config.toml
n_layer = 11
n_kv_head = 1
vocab_size = 4529
positions = "rope"
qk_norm = false
init_std_qkv = 0.0236
lr = 0.00122
lr_mult_up = 1.03
lr_head = 0.00541
decay_shape = "linear"
batch_tokens = 131072
doc_mask = true
Each number is 500 + 50 x the weight over its row's rms, rounded and kept within 0 to 999. Layers, rows and columns count from 0. Numbers have three digits each. The size before them is the row's rms in percent of the matrix's.

# layer 8 MLP up, 1792x448, rms 0.0391, rows 490-531, columns 112-223
098:505469438464525462511485537492495492461449487413515427507532513527541511420417532547478556446507440450427497474557535505444488479461488472533497574514458517568456442476484542420468419481539528460551490495530565545400466533427469436465390495487519453527569422499416566430510466436491469528481431502515523504547465475546499535443570454543
097:536564526519407497550504438542527482439515561488433395575516517449484485502572404450493468487446503512547429393483473544449542555527499485496542562520514499653549518526501456551545491601457443525428418481526488485476546602499517429446488549564477577471535398504481530455554455430583488491530613462494551583528539477489503534412582541509
102:394421557477475512480469516525519451554466555533501496502414411442487511476461500556539491509471566550474464474537505504491571520520470564450485488492506492545551476523558553477439552507555521567593488605511557448559567537451549480452528540483523552534531448509476516476430465596502439473419534536558489483461520503550423396521533412520
101:580480470557491477541505530463553456518462500546527514462510493480511534494540442472506529492488537488452490506496445479510457512471593494484502554497489524510582465575482420539458503480508499613507469509516532552523370534444537535533534477440500496543546444505615492497495525499563464573492479489445528468531496479498421426527487337514
105:470508565524487547372444412435416449474517456456522476425497481465519503432434496615489431548509504473475583446539500595572519412455484499541589483474475513540503528428480458464460555474583538541526512536569529493490465487489472526405500469604486473411478512615480478512548499505569465602525452511474541442583522467494582579452413528508
112:433485525468479546429527503592529576548452490532518460465516420497473569555438482473435476524460456400521469449473533447542505494482515573503505546518495493467547409431510541565489524458553542522451506519442570478534457580570470484525416483492610527513471438523562474456539494435393537436481482545510450510550570494457415450587468499457
092:476482456426473435462556450495511476535553466445477511533504475464470561387538527553488536496470508423595390396536576551475450493506472506504511557532597442508482538543490602557507546508548572424603519528523598592472503548435544500440495470551539482455573521482470514557492465443435445523505554483479411491505502621488415441530581408520
096:574566576412511468483542458538552649504454386478420441470508470488439475444517455547526597503465467443523567496492477452499421474468581505497518494468468483490528528469476440529436475510454440495572556523548507464501428453538497473499563452526479410553548402476478580541520496495481452619490537456454499520511551477529476533516521518523
098:509504532452502406524486573556472519487488435453554496448515491517457472477543467390455457376501505527503468494573536488588521513523558465580446563501483468499487431474545564557486528481493516473506483541468562441488495463436504534512528543471532552518554488446523525513410491429466474508481552490423520433495516502526463463531531457519
093:522516485528521573496555451555548507514454541519524595581528481494536548514518501439528455509567492460503507519567439437489552397518598502470442505519533438554449554527548504452517498541498527445496485439477507447463490528399527578519603500530445599510530449509499436491459564469566462532432501479425450469441560483522472536431506459487
097:494538462457491463451459529507484453514457565528470395492499567440522420473466508494516560540448549475513526588552568552489528511420468533506498540581454498567470560455543438581565400445501477537401453534503449555369485526480477521418510535446565500566476598429473499540416425464479563474573487451453543429456533483560513444549424446579
100:467460505322484520526485525448576439460497429611437472532483520603517543507511536481509550587478537432568572466524509443563518528465411457534460460574523493480625506555446538589531486541553511452524561477553502586500457459518462509507528551511503484431444481596516469566493462449470590556531558492546419470487416471516406531484512507421
100:545428524498555434510548558500507447422475525586442526442588413576427521553500479517479511535504545459548438530542526576487566450412555515501564529438440533459511496413561601541516504467478482564516565525467439490506472436545449504512417480547554508538583493519499415540581524508445522433509569521539540522434615546518488466544554532438
101:465529587554440524544449544514515560422519498528516467433528508474469483488476464474534542507486493499550483590548582466578444417480441558503564465406530470491519480594491497555494416522463564461477510504572513474549502546481486469478434428547465511456482538480585515527562493534475388456511473538449462629477550513499577534487558510502
096:628467497494540460452550550483498437600469574493528478582538474536505599522552550566607474489413614499497509506473433474497425560453554460470514414512537489519503462571561414433472479537510528500515548543510495491504544578466421439456592501507534500528575469453492428485510510489491451430486464449505467461532492435448510516537479478450
103:415574427548510457493470504519541475528455439437494405492510478428458490471525378549523519520568557471525490581478505489470551514514474517482487547514566465614527484459557484523502459452483422462457472504550572451570464533627436523509425596549473529474434569464493449506528549420526500479521409496513551511563453570536437424520464588528
103:526494510488564490504362502537491480543489592522517540409512497418407440553504534499413435506502538560558416468517477441507516499474495488513567568552539469482420557595557510455504536502518424516469526437508503428441530464552599506432536475513491494484535510406541455529363498482586427407501581545513511489614551585514498508597506435433
099:510505500418523624476521451530449514529441533557481408449548471411539484470456579555499540535494526524600549455553542502490476501469523549535514463551541496466475469511493439503488448430556497451508340419547479524463488527544494603525571512444442615497547458521518509516483496528538539450546450565518476432409473524506499500404528507411
099:452477435521511573522471568498499521458558484452606509542527424569524579518557487452537541446616561540542465427535470544458583514550517525531559486617464516530547410523499533448532538506521531451593387528569439561514437438493523515547543556611577616499419534494459497493511455555557513559513438543541457537422540516567542551445558398521
099:564506511374480563616516557525533489425504492589539463464432546518453506428523435447517408457530405575397512559509541474524503547479517534538446429529585537502511473485580484501415521495583500549418505539541503436499454476487476441505464461524437424570416452483492390448505515532573462489473496499457507483460472506538530525485504504494
099:569456532579554539487512538541498506599510440509480531548436501427496513484581511506487480436463453418500516573448572547401519485446527515481623401575479486549420572544411505563484407542416441525454480478439448552446561462543445521495485412484525525517584491455555513443466461526499531430398579440569412533492503477482410502429582549527
100:504478513574435434411545450503508535468544554539507486483437510451562477528579434492550477503498476423472576533379535507552514492487432528453526470478506537508492561509464467489435505521512535524525443485517427517572479548497437510546551566418447467481480435514515575442417472586541476443490442525578497449531518484437522518552537508512
096:555491535550516571511489616426449597494543491539453493530411561527497524598514554571512472461558508533466411483562456449480558421440446527517576509534490531539474437487452532588466548461486492469584422532446483496476600358445491501470563477528539510571462473471481515499502532466486513501513530516475482429472499469504520524468552494564
100:430528542448548495438524439532456516513550439538559537588441501499484412575520481467594492445444538513503426549451568530460526581494476429504511519482482479507518569559472510569428399530450475546542463498506514508482534541473459454465538512471562509521505453432520675437509531521522441509423496452423512536542511399417550437554457471500
102:381430430444550496563544491446491515442436501526626458519519585441534510593468485549619535505483461439516556599480509524526466455530574441441556516502531423501561455479486526510534503510542499476503449471475563553476466566563486574589415444474535579449547489456456457562536496553512523487421502482521456408477502430544566495502592467504
100:482426478457517578486587477467550489526562514451526572405571550509461509547503536410587442505456526524498543432478613516519477511537529475517402465521573550431444502455525555450502493460512573535592436563445491495584587515498557498441451514410521518512418549591493489594490499555499516486528532500572493533483467535410610578367555434531
100:512531483494485415441523482508476489479579571520537537504476416537555466498452583521525501486472572560506486544436463407575501479530468489459563540522593421529521548488475551436492553520590412484511599405489521473507428569459498501512561435593547559505487374571479507515484426485534534455539558491494451454511475464449398520479484433488
099:428556570437445587515498492534494489528565409448479416449542493426562396444539476468444531521500565570458500419483458496479607492470532431554488469497485470605465477399467529488547474507474496554568487368476450449488465475530422588442485481479539543535443471488506492531553443559434502495444548580458488480502495477577475526493577528446
096:504576469463523420397516544532480408549532449434528520520524418496586493453607565451534511426547499428563565533546497578482495483484516480542484422521485509494598529556432568572444571504575565538559513538557508560464453553589525564474417572514500505574493527556574516500496492447487533450436478525500383588387439503484507486484530529377
098:477451445562518467480470508528578496437543488492541465596525430461510475516559493448491478488559514512543467451483520490473459509569600511514473507477518553457484594401469493498484518464547521503461598527519480425575488482535512467486472530516468485524487472462604517496438517483455455483509517507560473603493491531546583612533543492571
101:480476532434482515522541483444405330500466518540519438446549459524503455542464583423416483488446577510523460447428605464498518507551493512477453519504562572520513517475523544411538504525484478457571468491457414542505486456425549438457461445465517491569519522524499516493594533508417640446517538454542506530431523513473455498525503488504
102:460560525502570543531523416473546396582491496466439497460492428530497511528450527521497518484552519466445500536476478487437522549435535479469591485513555428479469515560468547532511466482484532438497531562517470466548488536470491521513607450424462595585529434505451534546563492419490511582520594513633502373520624480468433506529554452460
104:519519526496492541543417473522532446487499493485536484568579612582433540462581445510502532500467406492402512493601537520438549472584538485467493459545551458538522464501490433497466526484562542514405411580516511503461557444433483515421467472571473477471428440531503413478446512557534520514436572474575517509558502467519421467448460467464
095:527596457509477551437488543517451450566438554582549522436512459428426575463464384461490519536497520504495542605483502498486445587457645417507590560472491566482487464467465436492573445520503534509457428428535536571509453474493521486500502438463450544570520465576518541480458522536524546471430460495440529571425526474466465560538468461527
102:498491544552510591560503454578509490470604497541587422479520487469504479445565423484601474570557530522498507500546555546495461542552477415476539477471522519471482509539531520497421495538529485441552388526439509480506488487485496536512432535561453513362429480453580391420502446480575516626520501536530455458576549508534437523471502512411
098:608578536491448535454441505518455442483456434523442455527453562599485574559512470480480539543491550491506605521538565488477456402531472582471504574456472580510552425576441434533442500482519506494454428480600501463483437500643488440521504489492590500531542462529480486470510525569498544508503596499378512449564424464487437488509570510469
105:445400444484456409506536462422594516518526465469427549503471522433459591521537535478516568541409560479522455476513478439529550561564454487515500554608519463457500536426484477448456531441524505528532497527548495501489523499466412491468512436493503449586441576538512499535540443475446525411503504485466527553549477506518496495478484487515
098:546544440468547458592440504551486505454506416528592408518435513547408607452422440479523581515451480478411584516561567396535459449468508571434492436533544472534566491469507529455521486490556509493483420486505480482557418497492535428539553445505408581483369476537444412439424524560516466615381549557427500476463506518459528509492531479479
099:441543446485530469536558448459491497397454566429522481522457492457446515515518523494547424493449422452480521582503480421446463584511507399520514498474525541564485566458502485516585523563498496522549572636526524471454589439524459520421512565526485463433463529475421483594542491456517499540529563543512518546537476534433462501433523553472
099:447516549567453398487488531532508446493568519477478416443470499525537440422487418520498546483428441463491513551510442472460449482510575546585473573524527490404552631491506550530474501538442410558483534590470465550566419524489457502459517517552532516472573529554555396551557453378478416530579504547570473504462470467446527577493402382499
096:488535532574582433627558420504494499512499441472491593492502561561519545579552477480469427533561434413581414538527529493427489519471526456459492498521501504481518456638524464445493475454466509518485442507489505581473510533438509529569414545545519427504569549490573481457620538476451435566479424473460416562519535467489579441437540495504
101:508424569479528568483462575444447503523526482451497447611546504440570435530494473498431477426485547558525462388509484437525583484482547522537532481437510473447523490514523582501561388460494539537483450464497571538506444470456492476503501463565551527491387459519557561481490509478430623545437530537522522521524545517539504433470511513466
# layer 8 MLP down (transposed), 1792x448, rms 0.0292, rows 490-531, columns 112-223
089:498578494480611498453517542542587453490510517445576460465550563429489563506482583512535491523497518521457490600488601508490528577487543490259504553500520632478442481472568493456451462372520590479491501507493527474473511535465520531514524460437491508503378445526457456516545501483524451479534555458541602598571483590463539486434468474480
097:480477534544531543464529583486542483552461554547517440462568504435537503491496535451564478562535510498589550539520506416387471446420461486498522500403525533541507407523537517481428564517530540535545475495496553470512473476463479507563528463490478518490478568471458395453417526567457487458443571421530424377482536557545536452463514456453
102:497556510507530398507539582417414568489555460497531480558504528573432514529611460533539513526526441551503514510474526389298494541510470502333571481508466498473451506488553480539537581525560510479582598440502451440454456456507484501466557485496416539488463539542599509461461593543443491534539482459497526429544489530494546528477520485465
101:507363520599493451555469482535491434508472367523491506625536476508505478505481533427492530516527464560534493480569558551558622530608486507431561451433581572473456515486432591487458464519611558474513500445486487468490478562471459475522443574455494521567425536553600547499582585558616558471528549573571464486512495437575505509550534530453
106:584576494548429485534428487386482513478476545548479483598471517608525518560540491495460392527454469496517505481477547505611536523512517430560475471388533622535464559543501503467515425545560465443598402461456576549532442459525510518452388527536441513478509498490446403478524616520452541479629439460529535497494495556409546505491527449584
112:460496539533418516504490340609456522496535480419478469443523446473471570597450518493518470528541496517512527508470477465554524515405451544593526475521529530422504541474407427508522552492522449501503609563451490486534527529516524414456462562437567592534441457434479518581583458517558491452517466534566575497447501480613485470539485420496
096:509514515566508579558422535462511589493542482511472456534500494501538462456533511444528406465504518562527518604527449482583604573423475496395425455518502456535578544516470453400516444473559588513486570484459528357412481409526528592598463552463458430564532544537515419424490535497515556509498465457515544572493511448543508526478432503439
095:517448496431517430515417476591543499524495498475503504496487559530561514530461533484494471488420387438472540482526541549526508445433534543728505486562466555407465504463506491447452383480493483525442460546563484536458491471595548454540506525531476507480423526478491483550543541442465565391501446513449494430452535577522502414501529533577
100:464477502555483512464507552514486578498576558561545490448421491477529466541503498524399489397534538509500498566409412455650534452474606492461458486526462392490464544502507465539448557439418365493483599428389487463439509534513522499438475480614523459506536502591487510519497498469506510488435543420522510558432558464403541481533532477518
096:496473500524469503483526464595479443536521460429530530543500511496517449497442476525468479429520471498553511542470602469506543464542460615384493521386499472503479520484535497514499510448444477506434609595399493534476498482645611679587539476525530561485523451458540563498574509519536468524463500516489513567626474575568482504673545510540
100:490424509422542509527497511457518501595430488526483585511530564430504512490438556488451335487487490511570533509529605480465478432446553479323587524537461450505511431467459599480480534569509500465547502537476489439525493528373446548489532607501533452508588456510490548439552577408448549483442435461459514586545453504511475487564487546506
102:475517544564523491468476412523515470543477524499478593520544503480472457547524446556414487517489486517510456548536558496347408530511520544369522529492390443460432494459542507584493517506459541414478499442436488530457506557527509539491478485482588412512492562478477481518480513591541366487537573492476443584528523516473536490421490632510
101:467576588465456494460519392526529507515479567543519460508471498523490542576422502454565460485464511363466608558577575559519534531539506500583573500409565610471507511425532510544433551484525509538503480542477439466528468513552543443490530407514534559496490524514435521481472471558518499603413453518494532506499586438528496505516566584565
101:437501517522541522530452465401506435507501435597501440541446459420507458493482560532500550506520462373410501538532492499487448464539534474513486391453441531469486578544474532487563424425481616509451513566524538534584471492435443502505567528446459473457483516417572555538535504436474433545405568527554521535535473404417472609525534498453
099:492468494559469491533537429605522413583408491485559527460495505567513529448459428605488603430473516508487491455521490489504555507504505543436479496378436498440575468469589434532477519544487457528495485506490443465573514567514554462426497489521470478484472425390581497572412455482477457522482523514521557553578475601637526608521494568550
099:564461491526549512466504405464491454438493511458518528462525477472479498504466492509447455515586469482405555455508420472528443469499490532384532458565550544530519459497562542413448581512443552459483497591506526565464515462511490482469420497494515516465602509568471565569497476474464570523543460478532503572456488514535526449497344515449
102:473501393517460508570490512466505553591494534554510510540494480554543474462476533570535511487489584476532681476507434469466572426372494468482604527461595494473524454483560608491515517502461576599476471431398490460371493441470511552512447517454545536433462481542524390475475512547461536535515473523393486370513464490488519529509512453538
099:512515556478561369477533472454512553525512483478575598460483516532480492493521463578531514401456506507510500520540390566507523505410495487381511565518521425523590491647560512517636538521486525491502433496502572475489474470555502481426481452509511530514514510545479454499441536411454556580579479497486565443472442594512560510492466644475
101:532405513513548512487454570546470549507626486463484524511484439473473486584525496432447537575417538371517430529501535527442403558437547487571459446448482548480477492492489491511419425531443519526451433458480510589517508496550498478509528470464456584533515475429550449456491531385503537413505500398539539483491479560497483461481589510466
100:493455497478454552434450516478455517482475465528528514499622433566481472528522450423406526486505471480518596424394488515443521439481464406534480559509382497514427571556529449477444472446433430505455458507459476590583494602566578579436552498469487546509503461509527547523548492512461585478496376451451514459525534606486491520603475427554
100:468524438473486375461494480589549469509519446477392479403457445469468440498484470473439539577474474473554495426475474441557509502467490503667509473492477590457581399485449498499548541516480434558520557588520508576491568408411468523500407483574458469417520429489521528424546517506526556416586456522373448485468452439422553494460604543528
096:529610497532517538415473555521477444449521587502518556493440488492519565518513508478528505466601514425527491557392457489589569467486506522773524497607451593523437499483389513505471506429511491478524527562575497425453573523543423495499560471523475474455447457579426456566459478508518449568505462569549484461475420501589435544573580544556
095:557575445474494491483531469534385429513537537509547531382511454531467518477441440501532422484590446496530499511465429535448468532399540500672498541562524505470471417466549547471503428488530499483426621443463457539501514528545528542559562456496541515488389502462489590498482561457534494486573507379445397520621481474563460468571509441465
098:494341492537488452450510386557516448534464475523494457449495535599529477538495590484492510489548517514527458536426418529458517547481484517651575477449577635467508477374523465538537503476531497520585488461494533632630474498544460482516549596467547485559518579482487480522539510446532641439452572496553498567506461544484564404436538453452
102:580568521432489512471617455510587440507454549456566648550502445412543404578485551512426535475448491446495528490499465449521479545502533537591521515592396466525493484527473482503576473551495511540462619441574501491490515472497504500419516392502450571516562524371479526461464544553426492461565450460416518452517506537513475624366459524429
097:526444427477472507505601473438487613583566504490467415481543546447449476476593508487554520484439464552568511589532496518524577488520421471639512531553523423464492536521484486483467568604416499437480572439479573472476525446479433595572545574604540575495459480504557431461524523371427504459469485489517463536547523585520536414514586528488
099:442515545489595554439453514397511563474528533487459537471492475447466511491488466452492467359402469502470555447432484505543690431474497519458510495465475528445574453449391556524533538566525425559530511535540530598474594444493551376533550520544455494435590504450458410567558512489476477497504463564499475386487484511511543604439492437506
097:544503384451541430495448550431505485480546465557505457449495517492553462531410449562500494643581556509536453556526530540538596621537526578594553538471480577482468485503443424535567536433545567503495544493487476535481484493495472423519475434443470489555519530562492468563491404479514546590582535457544561415520448478469560515458436557492
099:400566489502381559519474504474456459519468572511504554522459584453522505537526554576428485465436498494533538500465446555484538508472499511524461440540552516485480538588403473483543455523523447466533520461503459494479509480467490573481578437538535442449427496514453469506437559600572535521502511481444592505398512551526566445503508530608
098:584442522538575547470499488580507524598439491413581496497447585534523544480559519507502497441473463546571496489463510568495505497532456435431488551510467479590469542524588528388616510571526579520438560626493499489430415537506505506650532496567558492534575459464471451448502542505444435439513492525471479560513564491555503474428486537410
104:510489444430517528552469546509517494522443541463624532502494563398585430552512453508475595535473470581429624476522537493449437501452524502410498450466417483569402468414537575519516485450537609575492534475437594416388491487591476559548566481485508536481485456408589487464465502458601457461468493488432485492491465547469490459452487332507
098:583529521488498556534538457497513520511457469562548474512466504593589499463521559452581516453441499390481488566500506506611495487485571479383424532465528447470512451463431484541516434330531594516508570507486483472476481564443503493448520517532478489481548469439564484454586484505434504518525506592523556457459451468488466581510454476475
103:493613491500474489528563477510468602489467468491499480530512529513511533575458408545430484554566444509466426523496442497587462451511518475617467595568444561443511516450516453510425514462569491536555515574622377436533519527516505398644522447542476477477544493522538457480518451454527463444548467490465453612477499460451482453527624440524
096:494507571620440509509486546484550492500521563455489461439527536621470506542438573453577578488469562533536517519513475535423520422636394488524492424563525603491502529627444597501452498535566451607507524555469517421495570543534510434464524529485570509492486433457542501507475579518564577470470439567458439574529449540484587507507507472435
105:504506495569522563486502421552487457489514439435504525481564428580463492530441493473507513452462419428554528539588515527617438440579583378420470470483475462501506455479490477511452458575439536554575500424417496531516553466528617512503477435533559485388483450515532495584528508542576504550504429536449539538517510522508510536506418526373
098:501525441534475454480440497518503673502392497532508493433512456505516509474429559479471606512529537470376405478547455612550480456500413545371512536582489367519569505563542432510516416527467449585546560462452470456503491551587467578524564416552517474504492429468471447502517500529524456402457422532392458505587548430571496521519487540428
099:579523484554518488474550494495508529503579420478552460487462427551419607511505453485548583507571507473527466521476430500473546570415373484284531476505607396472456471544558480468469557501409515459445549489479490551458449523456490536500427532563480545421474501491543417514489535549597485468494489602450465565553546505587447485495577479516
088:450439473454453572531419573522543503470594487415521548593403453511562463524430560512473537535539404496560528562549470563394540451538493403833544514531486485607539487587483421543491456562469442440512467499528451533498529487464540575455515525478500498507518428498502541500517450507435577475510557469478531517535500518431439590446448492550
097:421519515500480382487446430447452511466558593493521543486498464499534555463492485530550507429481579454435520486554441490469515507531449450483458474512481467457558551490472464525520531559521463634535457474596505495441526553658561463550507487521464428602476436466552434509482439473553509481487457417514529489561543507581453541470519511514
101:423539487540482548495474524463568539481421463503524473521494549538415517513528496579487484523581569487542375582550528428523549499493438514379526390550520412636503537493388460405548430476553542448420517460516454524408510452504588508475523528403454506581431413539494465561487560600541545491435461545578462487509499441579540457532466504424
095:487427491513413479505462519459456490558550445494474587536479506441497461345464589488488542563496514496570540486472497478467566438533510486380450517506444485445473470494432552459482499522592467511503501572400498490495513481447551453540545503621555456504509510431465530478489405570603506460524510520510583436471470557547462540493416545527
104:457434463480522438515543533543568531512556469459491526532482402510472494513493557491494406525478436518468491534535506479457495511572580464419558496581446454542519535434501541480563424583486525515479522547435497401511534460602439536560461474460505628480502502519455556411506446426623453462531526446594498486532453583478538484578514461540
# layer 8 MLP gate, 1792x448, rms 0.0385, rows 491-531, columns 112-223
098:482506558495503527594561547457506553446525546483430475507465528550489546516623515479512516499505485510443468523447569482552539522480571462565517369483572546425424415399571531552449423476537541477539453488550481569528440513490545469488529397503461526505478454602533477467605546515527453457499529558582487474453531588495496479467585573440
103:478493534403511427530516447533524598529463424400458522464491530517564548537560525475563481512447493574560504570501602526515510418554449543559536520477458517414550424515546473445549430441494534576485581552518484452505415478552522528576470424515512450486506544406500449461512467530538515514410479480537448479519556539473511558603511471508
101:566378469488571422538510509608483506554454531548441482583489487424622446563600452385538499446410633492568394494598453498478474464480464430470588527468568517493537503501539545461496408458479521465579564474572552425549495470534478482618453552439512450477507552480522480567538529502500483515492435502565498478413522483476494483560428564554
103:496482431525523462523508543495461489478506488541510458494544517476525510381431465491509419538500483447456444518539538568501540433484540525481417531440502519504420557478533491439505465570546589460624537461547530492555501509479491574580465531557473396401501543542543577458469535580515512455423438400549496495516573510590503505406496463592
108:528529495492527433546521547492575431451522411474517471536494513572481514443475511450581530518459505465505505493525465463541470540427517512573411530441468630380473469525549467595581470461471460565470551540498504457521509504476418523508467457442505488442500434508502477476555605456504528538524524493560446601500604402505468541536462538463
097:487483511445564687513486487498458542511452604422562554530446436456401443528491552442483497609520533486516482443565524450403464491454557583527455510483484435551565457519498545448538505431573465433436510527451465440498498472521477560455508427527513487399594526534535440440505511473572500505571487435592465580468465531517458489518476479464
098:482550413530441583476526498443382397491527465555516512495533506475515557495494502584492415444567466521495521479387464586565506498502504549524468514483550486483421562499539509453523472497504509541523579550439534451554483494404467471442449499483564566507459567546415563485522517538436446455473405492385483464441468598495495463473509528533
102:491499522498623564473537503410491486510487407544456406501494481463534550512529471476484493446533530537504575417499442566516445501553394518542419421437462522577478545526443457551627419475586471477519417522512481551475529450497463578606530510527496438496510583516491487517459512461577436459554509427403532416509468466528445475510496501450
096:557466529490495478519512557564483584412577412526567530559505503593477437483527551479537459484490476376397490577490520533504448558520454449491463443532562443557452463435442561490555549476459557554556476429541504434534522397541531502576484582545489566471559554466550521508448501528513543529438493531406523457526550438594505523478592508466
098:600530503430555539497482571494569524525512488420499406484518476544565433499456449470472584456496483417588484463563601451483467565523554532497447490420528541542524517537590535439594479545558509485403490408521523535536436497525522443556458473595508589531496478476501471535571462502519460584448522470465550509449561516444492471502455471503
099:566532492555484536498534544459456453555465462475428514442433514496498482475555439465501392547475519483558534528442493458480513447539370478464431466505451474561434448508481420461458576579486538406478448486480495540608450532439524518495552457420516527490524438493411579527528587408482458499519509545483456531489500478492440417469460529530
104:484456438549449507489492558518491450526582489469493515441525589488513533567508485430547518513468498465554391530411495493490477456493535509555444579459480571422513489464530498420536473641495528474590465567541504502479540489461452443456498559459445506566423547505587471500568627521438486453544485494495443429582479537463483503582491495482
102:602544557506382520550368447449597493487536544473415481438494454462544545473457594421484520450458424535491525460562617510595536523542483530558476542509417623466488429437500430433561424439407510596555367545620489413518487471538454454532507526571495524525417491451537555489449492536415427459425459587484517578460516515491465480500587390513
098:569557380448548512530429547514507529555590430524492473498422530514491477501555492523532491500586457443527513478591533475526471536448469467552597448559614477533481587551580560628488523463538486518535535446495554469451616430476480561511457499507498428480410417491527494498550584574543404458501480479504508442498414430529488462388536535400
095:472486541508437525429512538514473525470498462509433412501487528571476570518529424507519478491593573478465457533488460512458442380561406534568441443477637505558492461520512561530490492493474511504500520608492556452454518545574450483497394586513505408446441458443516624570507506470553578413619498559555560458462467528528500426505560502486
101:532435574472528473500474441485457492507557574559576544465518591524444513509500515434481545500591516532524453493548516407557479426533510459545423436484471511514576489496504506619469548581456453517486475462546519468426484587451499468548505469443582548427496459505596508487471564450595439368439476548552537493579477504538396447550533438514
105:486440494517418465554507417639533547453564467523453494604503484533572420518502493549523467554545540524556429535618504504478502472549592482599464427475511472437582554550483497484521498494442465486479438536528546527533485503531437533492526435565479512550501488503551519446458510384472506429457455504436462471553525470512405491525507502454
097:546417552473481548548413527518491484482535505496493557450403469538444451458473516493486495526525439484544429497554575469379501453499467525447458547487492432536474566514484508551527455401439381487449507455532535599476445543497581569466477517478413477445536491520460524467524488470609486438468531495576566485507468509539452420496558480493
102:586529529552476514460507537497537460478493504499502473525532501558459487487602431497562549562456612472549443466457447600531454491604404478529373536435484553469465567454517544516494544560434606528436488414554479544587627568501472511496467460532502423440535569478416551415588528514500466393560445526371529466518493443406438490513478480556
100:502519529478508516556528453598535492645514448453523591488551523556582490483511562468486476471419500485556450489471423514491491545488372475520411443456528498538574498456598563573491486473559487575478565575532461491440503546515579471536467532487523415401622463530589465589428492435570386423527466504509517503452524480491552469547540508528
097:499481465606468421539538448451596550489464514502398569511528457499523406486477481447537469457405500487500426459587505489530598489526463410610628504528465562453528471496457457454533412475473492503598545603432537470529517524500527569521625425524538409505437524568558527549522609473536528583445592473455520433488513510488470430510515493465
096:546363404448537482476478473455573449448449417487592531448503526454495440527581408476427515519580560556532509520410440461504529586531483498514471484529547487489444560490516519542534538490582536474429457536432478554489394506591470490486513597428529611432537481540535513439449543440435419470410485455495534488505574549478602500528505588504
103:487437423541492418512486518500527505557523489613512539459452451543557613567552505502508396541547562500585480537561461589578555425526433526549572498553544466498473512414520504579542548528413534523446511549553515598498505499548447537494495608440476401494593606531462471645501550372511520522609495569514460498476519498487560557568499452493
098:423466499474465587493411546510539463573560454537619514537482507544545510511568595457545492548552488560467487472475418557516563524559520519529536467466505504535606544417431573486475431470506440476546459476435516580592525552627468564566416553478552439471501621449529466560439547427497487512480481579527474482404476469563575456473591503538
096:539521542543479471473470479495443489427513497423450433537453502450558527505483466469487449455459431556462508505491497506515482420571435512506562446550507549509487590485455509573489526487442417476571532423583446510515508448511480603557559502447459615484542507510499480436488562478453550492507419471499485548511471429492446550567475556493
096:487514528616497565456561422511572568558504511473427505428489546472468442441444509574525560563527515463491547525488569547455485514518472416510535623518551555573413443464457473423461411517473514616522563481535535528510594546538573539502522580447554505434535432539614428535451468450498527521493520519397549491481488501403452560564472518422
105:430483489542521500504428460665519529570499558480498455543471500574472534500484532436481512499578580534503489377549549469530481482551461541510481547538537512527541432433547490545578392489567512532564559578438532546472520504505485456503499525561437556467454560472456474556473501439481477481463551532513437447530481553537514535462514462560
098:442518528424408640490410534517568527530542547448461522420458470531475503604455526464552422448496560468523498485516547528506501571495529525499413501541455542448504570455498439467521511516503473463424447476494398560552545416495536518449494489441501508510530411475580488532396550611492567522499456514530514511508497482459559562482516548442
097:565515435482544515509525460388490492470447520469511600432451556480526618418558482436488432424469447507552514393513463525515414514394558432498505500551569498445517540444560541499573471554479535503452585498399543518474458475433485440561481560560512519438526487448579499446437566545535440402523462577397521494422513411452491515501543613460
102:530440523438528417583423524548403517441574503468672523481517422576440496487476538544534512377462527608490369514568527549451435515494524477480424555509557597457521540554495499392550582426512469512508472559466538591527426439438527442395422458439532466486639516507557527594536495426517489540493601476498579500470533540405508519541517486503
099:501516497486568561533536432501504408485559447526563504562541511495553512562495481399618529486498497545515533517432468549550538568568443475528419545391567486413457505448462523558484431480511475439459438599597540480447448434507481628530550617591540545523567490464556547508429515527496484487521563495586492443405451481523449556468581665652
098:614489501430394562449531513565462488565532564563435432574411518550474565469466577428467536574519490462536498551442455503536555472521515568556459443595428541441574503534606496528468508490537511537539489586489456535487526492484534474461550454458547459507582566592560565536582465460604469478546523557523479502517616486497505523494554498472
100:579442573446511388451520484470560426455554476504539457498509470509467510556561487539526438520614473548550412582570493484439515461486507448484499470575388459492514506539472493489452543440507474526528600410500528412537466473501516475511526540531536495461551575528531449438543522494398400466543441518574457449430468536507509535519520492428
104:527494426608516560511491495483555492581483528502537618574512501559598440470450505521390567469620572473468527518457545412546505454554446570541539507434437524555479591506504487445543447494474580425549503520538464589526520576534603568436527461461492492506510513495446472508551525536420518464490528473538464531460541498431524343484479578517
100:512476451512557541557498566540537477527551549512511500463424487558511489503516412535469510531528556455471426477480427499390464445469509483546398555536491488499535506380676457515383537480567501513474524449485465604516546572468526513468431559467508570485515479542469438511490495551621457543533486506441475470477588480474522392511589486485
099:492561566538503519532469612518517509527468507511463388508533431536557445520457424488527488497511488568537531387493444480524510491458533435485400592418531545538573496408481472581513490568512533545474475496534492473562486537407442450621494526458462530483394413538484506531501511506452463457480494535472582501487469518526569546532495462522
094:499385524451440540522436609539498502496440484442486527544402410533601428522482586525537463472546552513600462455449418564483492466494469530540506550583597488568430485607423502536496505578518396546495456470448390468551482432529569499466591479466475399464636479557523543533460526476481575515480554482518547521471526576530465527557508464483
096:472449537536418507520584520464478429479446441449465402465447542480531524548525490468492579440563566583447523445440509448565508569512392575578503514532471512468550436524563523488446462515508510534514509558503513513551544451498395481548575536542506540492473462465503492547454456521572527476567532418440409434512602508512551540542545423453
098:446502529586516472437457489476531445423439489448557421425540545505503491610433450490538576501552579460445496504510528448575530549511449519521587563444490487485435468498536460594494504471457470426435536489527505516592550489562463538565661533474418557579547473596422518489519478445520403433494448467588483470560526465527561455546534508475
103:436428420545600518490430459554585489486524507441414587448500552477537491580406538512517549442551511571548523375520584505455505438608471491526422496552533501566587409461506470469465492571523521538414465516447453458482468473439426527515579446415522374584537497510546484414506452533467490531611426430454549502498547482382458561517526571468
102:437543514479527414528595430532468550465537490472525610541501561546567405513556501443514536505482376408535460481460493502613491483607488381603532511468502541566541525544511526485522428523507495601569496551520440583446548463392392405456577521543594564522461524507582457437505454558599543507512542492531484529489534397508455471508402447510